config.toml
n_layer = 11
d_model = 256
n_head = 4
n_kv_head = 1
head_dim = 64
d_mlp = 1024
vocab_size = 1024
activation = "gelu"
norm = "layernorm"
norm_place = "pre"
norm_eps = 1e-06
positions = "rope"
rope_base = 10000.0
rope_fraction = 1.0
qk_norm = false
attn_scale = 0.125
bias = "none"
tie_embeddings = true
parallel_block = true
extras = ["capped logits"]
init = "uniform"
init_std_qkv = 0.0414
init_std_o = 0.0
init_std_up = 0.0414
init_std_down = 0.0
optimizer = "soap_variant"
lr = 0.00323
beta1 = 0.95
beta2 = 0.95
weight_decay = 0.06
lr_head = 0.00547
warmup_steps = 200
schedule = "wsd"
decay_fraction = 0.693
decay_shape = "linear"
final_lr_fraction = 0.0
batch_tokens = 32768
seq_len = 1024
doc_mask = true
train_tokens = 224800000
steps = 6861
dataset = "wikipedia_en"
Each number is 200 + 40 x the weight over its row's rms, rounded and kept within 0 to 999. Layers, rows and columns count from 0. The size before them is the row's rms in percent of the matrix's.

# layer 8 attention query, 256x256, rms 0.113, rows 0-10,64-73,128-137,192-201, columns 64-127
047,226,248,210,234,195,211,183,243,256,81,264,238,189,206,234,151,269,176,177,170,207,216,201,190,267,198,187,263,248,174,215,198,232,268,224,152,197,213,254,228,205,248,258,279,179,239,220,161,212,236,193,194,122,246,189,150,199,184,173,229,249,179,176,205
051,135,137,185,140,200,198,184,267,199,153,191,234,254,128,189,248,172,175,217,179,239,96,169,164,222,107,218,204,191,172,186,212,177,214,217,257,231,177,195,131,182,137,213,275,132,129,190,231,156,149,222,202,230,227,197,185,149,228,224,167,180,202,166,223
052,199,196,191,171,222,165,193,204,189,212,208,175,202,115,143,120,147,80,176,213,202,202,217,158,236,208,151,216,182,243,254,166,251,302,176,214,175,193,239,245,208,253,170,223,202,220,212,221,170,237,196,226,169,285,193,192,194,238,202,223,147,160,179,220
048,157,187,201,216,209,191,224,283,267,223,212,189,243,198,186,170,246,176,195,173,185,188,151,153,203,226,116,179,195,234,268,224,254,206,132,154,181,189,198,133,182,173,111,249,195,191,175,160,244,156,204,172,130,279,122,181,143,130,180,139,196,169,218,220
048,196,214,241,205,150,171,107,231,140,212,132,186,182,153,234,151,152,145,181,238,212,123,174,165,209,184,188,175,205,237,210,153,214,216,200,271,232,199,176,223,159,153,246,237,169,186,214,235,230,218,248,144,240,220,227,174,214,231,234,142,205,223,208,152
052,219,161,183,184,202,207,191,161,153,276,208,264,176,213,160,160,207,200,263,199,263,168,134,160,154,206,202,166,178,244,294,135,145,220,165,206,168,161,243,185,207,148,156,216,217,254,180,208,197,199,224,151,120,229,189,233,187,192,158,238,224,146,192,235
050,177,159,198,260,156,257,172,217,192,225,180,249,261,130,189,190,115,127,209,212,160,212,101,239,185,211,201,189,112,223,237,166,174,221,157,202,252,246,205,242,155,146,179,184,228,247,192,173,190,197,199,270,248,216,123,182,224,215,185,134,149,146,213,238
055,219,139,132,219,168,211,260,164,220,179,250,240,258,175,147,152,219,243,209,178,166,253,219,225,153,183,207,185,167,221,316,182,173,170,174,161,272,160,149,199,166,159,171,137,175,140,199,217,213,154,147,160,186,186,172,159,248,166,206,208,208,163,220,217
050,169,221,226,187,266,122,244,188,235,167,146,199,145,150,215,179,206,186,194,178,260,212,161,183,191,204,179,175,320,204,128,241,244,217,202,273,217,166,217,211,174,234,234,206,234,164,238,249,195,188,129,207,238,234,173,191,217,196,217,204,221,139,136,217
056,126,235,149,216,163,255,120,125,161,281,223,194,236,161,157,192,201,152,234,174,201,180,185,219,167,229,163,181,140,211,218,183,246,162,197,248,239,183,179,263,190,178,114,204,217,268,115,245,139,239,195,231,294,191,164,208,211,199,165,155,179,230,182,212
070,180,237,242,195,211,129,172,215,241,127,169,160,173,219,197,200,251,202,196,156,181,200,258,270,266,141,187,205,284,173,110,188,262,225,237,262,160,212,146,201,217,213,279,193,175,164,217,192,164,149,181,191,236,211,248,189,169,231,188,191,190,206,165,186
110,186,180,223,219,255,247,218,194,239,168,83,215,121,142,151,166,229,91,264,154,181,160,251,220,182,215,247,243,200,219,134,182,210,168,241,245,166,222,309,142,198,228,262,212,238,215,106,237,249,182,297,117,176,228,201,207,235,201,263,238,202,155,151,138
120,124,172,164,232,237,237,218,201,143,233,260,214,194,166,144,232,238,237,150,292,146,188,206,173,220,230,207,160,212,59,192,244,127,206,197,287,163,138,97,222,181,221,199,236,167,235,173,254,175,212,207,222,176,114,208,193,247,220,190,164,211,177,164,150
097,126,167,170,220,286,264,206,170,193,187,191,176,164,225,173,192,202,164,279,209,206,187,149,197,193,214,230,191,167,190,189,146,205,208,160,226,178,226,242,175,194,248,151,257,228,235,198,236,167,272,224,167,202,206,133,191,196,283,233,225,172,161,224,224
090,212,90,254,232,231,183,267,143,170,177,232,231,272,222,194,192,156,212,132,191,256,250,272,236,193,180,177,150,136,197,225,171,171,202,153,224,149,145,185,238,217,225,148,205,213,184,203,220,187,249,198,270,189,155,149,152,131,304,164,179,167,248,200,136
108,124,248,141,200,158,226,193,207,272,279,138,223,242,202,207,213,106,198,228,279,254,216,212,243,197,206,198,156,235,193,230,211,167,215,175,185,169,159,144,265,235,226,260,233,177,167,217,208,258,178,189,241,247,191,194,205,277,175,196,178,260,206,158,170
099,210,311,219,227,206,212,268,213,199,224,222,275,193,138,172,206,143,152,185,175,237,199,193,220,247,214,178,175,74,235,243,172,177,177,287,179,180,134,133,144,200,242,230,147,162,194,204,187,216,212,175,218,204,230,185,142,170,202,192,189,99,242,124,195
109,220,193,189,200,104,211,252,213,215,248,201,261,192,223,143,212,205,191,160,204,179,224,132,176,183,232,195,196,148,143,226,181,237,189,151,219,171,164,184,281,194,164,176,207,195,223,203,237,183,231,198,236,202,149,199,209,178,212,195,92,241,231,301,178
099,197,240,194,233,187,110,233,261,113,254,192,120,250,124,194,226,181,211,225,192,182,286,225,163,252,203,164,179,178,237,254,245,164,188,189,196,225,196,201,193,221,184,151,189,159,166,221,181,138,190,128,255,233,197,220,213,219,207,205,203,140,237,135,207
112,239,175,201,217,258,216,206,285,163,233,174,162,236,149,243,193,206,222,231,213,225,206,209,230,188,172,232,209,234,165,126,152,212,277,156,181,207,171,241,238,195,193,252,205,194,181,227,206,148,193,216,138,205,182,243,188,201,182,213,223,268,197,208,184
105,137,279,195,291,168,223,141,187,200,198,220,156,207,239,206,235,154,206,207,278,171,170,212,224,243,217,210,145,113,142,207,237,164,209,237,215,201,165,182,229,237,171,271,223,162,209,202,161,212,226,194,191,154,160,212,272,177,201,226,168,216,162,217,205
102,239,255,217,215,223,192,158,210,187,140,197,145,208,170,199,137,252,256,186,173,239,233,247,234,210,181,139,239,207,141,211,224,255,185,151,200,241,110,245,193,104,228,206,149,213,212,212,177,243,203,225,142,138,228,203,213,236,193,145,212,216,224,165,198
091,144,258,215,165,177,134,188,186,176,165,163,121,128,167,180,234,198,186,227,217,152,181,218,237,208,182,195,247,219,156,168,215,139,210,235,239,184,181,206,187,242,166,263,204,137,242,109,170,175,255,222,130,220,170,177,197,173,214,234,151,153,268,298,168
100,175,190,155,247,239,131,150,229,226,201,185,259,226,238,230,236,222,280,140,163,277,243,191,186,160,151,186,203,214,143,201,199,253,239,264,189,191,193,301,209,167,174,153,193,236,189,186,289,245,211,147,177,112,115,94,144,176,244,190,186,217,241,185,180
096,178,175,216,218,168,191,239,226,218,206,235,203,227,181,187,201,268,274,200,242,229,107,194,106,143,231,202,193,215,196,189,211,209,104,149,202,154,200,255,164,125,192,218,223,224,193,192,177,221,191,163,164,212,149,173,230,140,163,228,251,216,165,173,239
099,278,202,186,286,215,227,164,152,118,205,190,135,260,191,116,197,158,201,243,192,245,208,159,148,146,235,202,239,218,185,157,206,238,173,165,215,169,245,235,171,188,209,274,247,180,185,194,186,223,222,174,163,227,173,227,272,144,186,164,268,257,205,215,246
093,237,161,163,211,276,251,251,214,107,185,226,256,219,173,281,216,182,198,223,188,176,240,208,189,176,291,188,153,148,264,195,211,214,208,233,178,177,236,175,168,224,217,205,288,261,227,218,194,272,195,157,214,216,230,204,190,208,233,204,190,128,204,266,167
093,162,224,225,179,250,104,261,171,239,194,198,265,208,232,196,125,215,247,220,205,219,232,205,195,211,216,153,180,153,176,238,135,253,161,266,244,169,192,222,210,139,179,164,161,212,136,185,249,228,150,175,190,258,214,107,164,175,209,218,90,203,178,226,215
083,209,143,189,207,175,172,202,228,190,192,208,259,209,183,248,132,195,196,181,236,196,163,137,177,253,169,247,236,151,226,192,291,203,209,158,169,170,176,97,174,123,279,235,142,264,238,179,173,131,166,229,158,183,195,222,187,249,141,218,233,136,154,212,177
093,194,228,152,196,164,206,166,218,250,225,166,163,251,197,171,211,218,211,220,227,190,248,189,308,145,169,156,208,220,203,244,204,237,287,202,150,226,205,202,212,153,135,277,239,236,195,263,187,216,226,130,139,191,245,175,150,249,182,161,229,230,254,174,270
087,198,171,166,257,107,155,266,261,165,192,146,197,230,211,247,161,191,174,219,265,176,134,200,190,225,244,236,173,196,228,157,253,223,203,203,191,231,277,247,148,169,193,297,174,164,223,164,197,199,196,166,149,190,146,162,205,273,155,229,188,236,182,228,196
104,185,176,243,308,261,128,264,235,222,196,224,179,204,219,193,162,194,249,172,200,206,146,245,196,158,188,142,254,291,235,253,219,231,273,161,229,148,153,182,250,220,186,239,219,149,251,243,212,161,189,188,241,165,189,198,215,242,196,152,182,156,254,176,212
096,188,208,204,213,221,202,179,188,140,234,199,161,193,162,216,280,267,174,212,223,267,272,210,190,125,157,242,288,233,147,170,162,192,217,281,202,264,157,244,230,208,271,156,198,259,182,197,256,221,218,175,143,156,212,177,172,139,205,214,226,279,233,176,166
089,147,222,187,176,129,215,200,180,243,162,156,184,117,219,199,170,188,217,134,224,274,199,174,188,178,203,245,220,286,173,127,155,205,158,180,168,163,215,140,205,210,212,187,226,224,172,235,179,178,177,105,178,192,195,171,243,186,220,237,143,280,236,205,202
087,208,248,158,268,159,144,196,277,274,155,196,208,250,196,197,269,252,202,183,240,196,184,168,195,288,224,156,164,146,217,202,231,228,155,187,189,265,205,141,174,289,183,184,187,271,227,203,200,189,166,267,268,239,225,225,225,159,253,152,136,241,216,195,219
110,151,246,241,165,275,170,157,228,179,247,215,206,193,262,160,267,147,172,230,243,268,183,141,187,185,216,223,188,135,105,155,156,269,135,198,281,188,126,217,191,172,114,144,182,298,239,218,201,162,201,240,196,245,166,177,181,167,209,220,165,225,193,202,173
102,228,245,215,148,297,227,210,176,187,212,212,264,165,114,245,185,209,174,189,208,195,183,188,202,176,206,148,157,181,192,231,208,213,129,150,174,148,232,190,168,213,204,150,211,270,196,205,236,213,189,238,212,230,254,217,170,221,183,149,207,179,240,111,193
081,153,239,178,229,201,152,170,222,226,217,236,252,180,282,238,214,206,178,160,256,248,250,171,167,194,230,184,156,162,174,202,149,144,159,211,241,179,213,124,175,268,277,185,164,193,154,208,233,274,138,207,200,178,166,144,249,113,271,177,240,229,261,184,231
083,207,209,204,241,264,254,257,185,170,126,205,214,245,176,230,211,202,205,202,199,190,222,222,191,188,222,147,226,135,214,144,240,184,239,214,121,177,250,192,166,181,195,185,258,176,237,190,171,278,197,200,196,156,159,187,147,179,282,163,267,150,200,153,170
085,247,234,221,146,189,155,209,206,187,219,193,157,205,156,225,275,240,196,192,248,257,203,189,225,194,198,260,213,211,165,187,172,255,251,260,193,215,159,201,177,231,143,203,204,217,206,187,239,180,179,216,189,224,190,169,225,213,211,243,218,210,193,195,274
083,188,233,232,248,228,150,142,195,232,174,235,128,155,209,214,237,186,187,231,238,314,189,129,166,216,190,192,172,201,161,141,169,245,148,181,254,200,230,261,215,251,198,198,158,194,227,196,200,209,163,158,146,229,210,261,176,184,273,230,236,218,195,183,222
# layer 8 attention key, 64x256, rms 0.0971, rows 0-9, columns 64-127
072,262,177,183,168,186,258,184,233,197,189,264,249,221,206,221,267,181,179,139,150,207,136,220,196,226,206,214,142,161,246,285,114,146,180,234,264,220,258,230,201,171,168,135,199,169,119,304,169,187,149,150,194,260,195,165,169,163,189,219,228,183,252,237,266
064,171,216,183,285,156,160,239,243,185,174,213,188,298,244,194,115,171,237,178,63,296,295,155,164,206,209,219,163,184,327,216,231,179,262,193,231,160,238,194,198,222,266,173,134,234,180,237,147,172,109,170,157,187,219,229,269,243,171,209,254,211,123,159,276
070,180,207,274,241,215,234,241,134,221,169,239,249,203,206,171,124,176,111,189,165,221,162,134,213,207,192,199,268,209,270,233,149,193,110,196,190,175,216,214,200,133,154,281,218,193,213,228,245,187,241,267,230,224,188,229,145,280,194,144,167,199,179,200,199
071,215,254,244,182,211,263,222,177,184,210,192,210,150,208,254,280,212,190,111,181,214,242,275,189,132,242,207,181,277,221,201,201,182,178,315,226,216,132,187,217,230,170,167,160,222,205,191,210,169,232,196,164,212,163,122,126,246,207,219,218,250,210,189,139
071,160,140,185,254,231,132,230,240,250,174,210,227,214,144,206,180,236,229,188,159,226,261,196,219,196,226,177,235,162,221,153,224,212,216,190,184,260,189,208,211,234,197,185,86,143,210,153,211,162,260,191,181,151,184,158,125,116,211,268,195,215,198,192,208
073,152,218,245,222,146,183,201,234,195,147,186,223,226,204,153,143,149,214,182,216,183,252,117,239,80,239,222,215,223,163,198,210,188,179,219,245,223,154,163,232,235,171,188,175,166,181,187,236,205,236,224,173,237,124,142,187,185,205,220,235,291,228,233,180
066,223,222,236,188,196,196,229,193,186,150,239,204,190,156,246,195,231,227,217,253,254,224,190,164,240,239,259,194,211,235,149,209,161,246,239,233,149,162,237,138,148,210,273,147,168,161,235,195,243,206,189,289,165,196,135,166,225,222,113,195,152,233,203,271
069,192,167,193,254,165,194,183,173,204,322,189,185,222,222,189,165,242,173,220,190,158,185,224,219,197,210,211,174,195,168,199,167,165,210,235,196,234,203,211,229,230,140,190,109,296,210,166,320,214,215,241,142,180,152,197,213,259,175,163,191,192,205,257,202
068,152,177,178,209,213,208,218,197,227,223,178,196,183,243,196,163,218,201,265,200,200,181,168,230,236,208,192,218,134,199,212,189,168,125,179,173,187,244,204,238,294,233,129,206,268,167,224,204,167,262,187,182,250,162,232,209,166,188,225,231,216,180,190,178
071,193,195,181,159,228,241,260,205,236,229,153,269,176,192,232,227,201,172,145,216,204,300,210,221,183,214,169,267,261,206,206,214,247,125,201,159,87,224,260,180,179,228,251,216,232,198,160,191,148,215,237,317,222,245,138,169,221,167,181,190,252,218,216,130